Weights of a small transformer language model.
Training: a variant of Muon for these matrices, 5641 steps.
Each number is 500 + 25 x the weight over its row's rms, rounded and kept within 0 to 999. Layers, rows and columns count from 0. Numbers have three digits each. The size before them is the row's rms in percent of the matrix's.

# v: layer 4 attention value, 96x96, rms 0.0921, rows 0-13, columns 0-95
# o: layer 4 attention output (transposed), 96x96, rms 0.233, rows 0-13, columns 0-95
v0 105:543491491512459517495468440489487489475527507500484528514508456485503551496515483481507548503450552520516494521476463486464487529529522546473516545498475538475478478471472479466527504508514478481487485507508504524509501508517512515434526498499511510501532515467529518483493555511504505491
o0 104:467516513460512524510488502508492485528490546503512468491497527516457505481497497476522525504524456512455492503494491529538507530508526462525519473531487475489515488553516505574463508464509493492489509481557540499501496491439473469499490484513477501473476482489507487486519446505527536532
v1 097:456454467512446493496502512533533497468536461509497493467532509520492517501516537507490497487510525519487537488467495503544519522447484500538542494498508526513514526531485482517486535442497510480494496500485481517518501515482433518509531482478513511483466480526488485513484489556493477447
o1 104:531500531472552503486493472519481483520470518504544513525488483517546523543498490466522507508487503508527451496490528495511471525497511469427470530482467483501504462500511522471509476563494522509521536497495469502513514510501529459479451511507512440470544502479468507490507496490507513501
v2 102:525547481485475475515520496519476511504491522495496481491528490523497487519517513497522452490484498447534500465505429498511537475502525492477500541487512474500498512515528486483473508531493531468533464514462511540547496463534497465490533493493458520472493497495485482495520493476585503517
o2 106:526450512531499526522507515497518469500475513466493488487472515520491460491498501499481530512476486505508483464472533492478458512568494517511513521522514501489474529492478529537514519447521528525467522494474518468449499546487475494536455492540536510531502507484508457484536505516449497484
v3 112:505533493508511512479502529504500557472493512547501510523532499463547515512538507466491524519482517475492510449474477507475467462475504518484520478490442515544524529508505513503500554484500506490442500498519477502491487470512544502466495490428531494489505517495500469521530488480483543495
o3 121:497498509494465451482546496504497439527503475488459505458469524539516509519512487537508505488516504496475487496510540495516499541528492496535484483481539472498540485539502531488491469494476468504508519505484476458570523511469473506487536516523483526514553465464478480489476518505514480521
v4 122:505537516494434505499493517465479478535480506518478510504529452504473485515484508540485516486518511478479506527461502523511494477451502459529524500480497500488487532438512510500484480527525476500498535492519476524547489503509506469531498489522534478484503519518468522554504564448469495486
o4 133:526449497528497540502552473508478493490501485488527516510466537515512505485535490486496456494478552532493493487510502459503471542557485493483479517512521504505478453555514558527479515489495510450498478502500489520518500483484507525450493497492462522487452506521517496467511464491486536508
v5 099:485535506511504513496433486494535483530493499470534524500538497493477494475546518546470493501490489506490483496506482481512526512453514496506503435552511482523504480518504466497495547475472528521507565492468488496448488513468505562478484513468505497488472499513516491491517518511499519552
o5 098:527518482486476464495539524494513492450499473541480484526460483472491532491482465501521524507495485504526498508490507502478532485497481507513532512451499506510515494494497566490519484519491454489524483514496499524499497508470539507559488452552451464489558511479453516516510497518544488478
v6 101:488513491498531509503534498495501458498490490499475461531492522472490493476517495500533498502525488512509461479543492547530516516524503468493474475447509493526446491516507524518492525495529522506498492519552472519457454514462476478552488552454526478490506525468517498522459494547514503470
o6 108:525494489502510446503472476497507510509493504525481550486535483461454506520548478506522536485464531496496525546443512485442462514472515509499476496520536505496522482463513457484505473532518502478483488482474484491555524490521524510517470469475508516527511493515525501533552493500471493517
v7 106:477560483498509525459498513473503505503504475456490525526486513503511509517488535516457485517488461553465472508478509485482526516493528510484509519503477510485563507503508486505476537482523506478492547504465513500551501437500457541483483506527514483516455502501523498541534461490505471474
o7 118:561479518526507470503536527500485486505458506508510503506518494497546494509494499496511476466516527507528517473468503499534502494500497549495529488466504522515501516500498547503522472506490467464560447504511525493481442512468504491467510503495513465487525482508456503441465535493523529444
v8 094:542493474512505495509474460442511518519486489515484466510521559505541519498512507496463494545534506554520525510541486492505508570505510472480472464456505520489515501463512541500493485500525501505501443516522488518480480497502437489508489510508464462537503483510513478492503493486483529520
o8 103:470524480485475468497495498540501485512497483505511527530562482515486495483548476496556555471484498457501513503456484514468507504542474494541503537533491491498482471488462490481522485495480483526512489507507522491512495454526540520503480508490525569475457516511531484496482514497506469455
v9 098:502437514514487466512497481502436508453487515479505511487489488490487461505522505472461554483534468515475472480518481497469492523519564519492499522492516535516523523513528514550465490528518520508507512494506467470499521488486536545485475527479484500533483457505500547485503506513459475496
o9 113:497492499479507502482519519462518467552501493538528493498530516491474534528529480481550486510510474487495540507529531508535530467505477485511425529499472538505490530467453471470509514474514472491501487508448517523500503473468514462515527496511499528514488457469528505540454491503504500501
v10 105:490509484518455491526477487478501497486523501462517469516504537470494533524541535460477520495482461511515531484492529502487497518494486519511474487431538523501475502500484520549520521471467526538478516477520500500483468536502490507496505545531457471495489504488460448524512510466528546469
o10 114:486511511465530468438509526536472488469479501481524505514517523555535494506493443550518497499498500522477524507482525509507469503485513498515522525534528487512496471532513459465491469502497481468499477555492524514468462498518513490503513474477493524484507455470510536540517507512502435511
v11 112:504509520511501532529499486508503485481505457482534475487457513466491505513484536509523509526502493513467470587460583506485462479521533479476511546493532477476478502490510510474508521459475480476525504461497527486483491507498481475478504480521506500496506527522519489502463469505508491557
o11 118:509500481519503526501496527452484521523501501527498550500519488444546519484503484461503492475505516526521547468547459477468527544509495538500497458508469483508504524506535468505468494525476486534540511550488497473461447482512477498521505474476481497519474503531473541517487494497480487475
v12 113:510535522492526535551490478480519535521513466485514481500472493534489481524528504465513465514514480498533511506495470525507500474480534512494531493446496512514511458434505528520481461520521485551475491525457531464520505458473481524493516514473511507508497498451453537498524483493476501524
o12 119:462491470486505481539472546480466452500465521528486497479547538471502505516486476512473492496473529513524501481466487497497470485541492533516514488573472509503476514512499501477502487453497499428489522477509454528489466538513512501538523502497521536505489512512552507501505515517512485520
v13 117:512512492508500476487505522512498500464515499486510517515517484481535453520509525461519481461493563511498463528474438490524534501497532506512493456510514532487499483530495478509489468547528459505494489490487535516483499529459472481535505470470485546502512477481521458508492502487529543563
o13 132:506510503477523491523483506524546471515458455515460465476484570504472543484509507531476474499498497457501509506493519520497508546514532487487500508480464495483482524466513493514484512465484511512465514516515485499507514515549562508490474465554493480499473507513481525525540446514459491497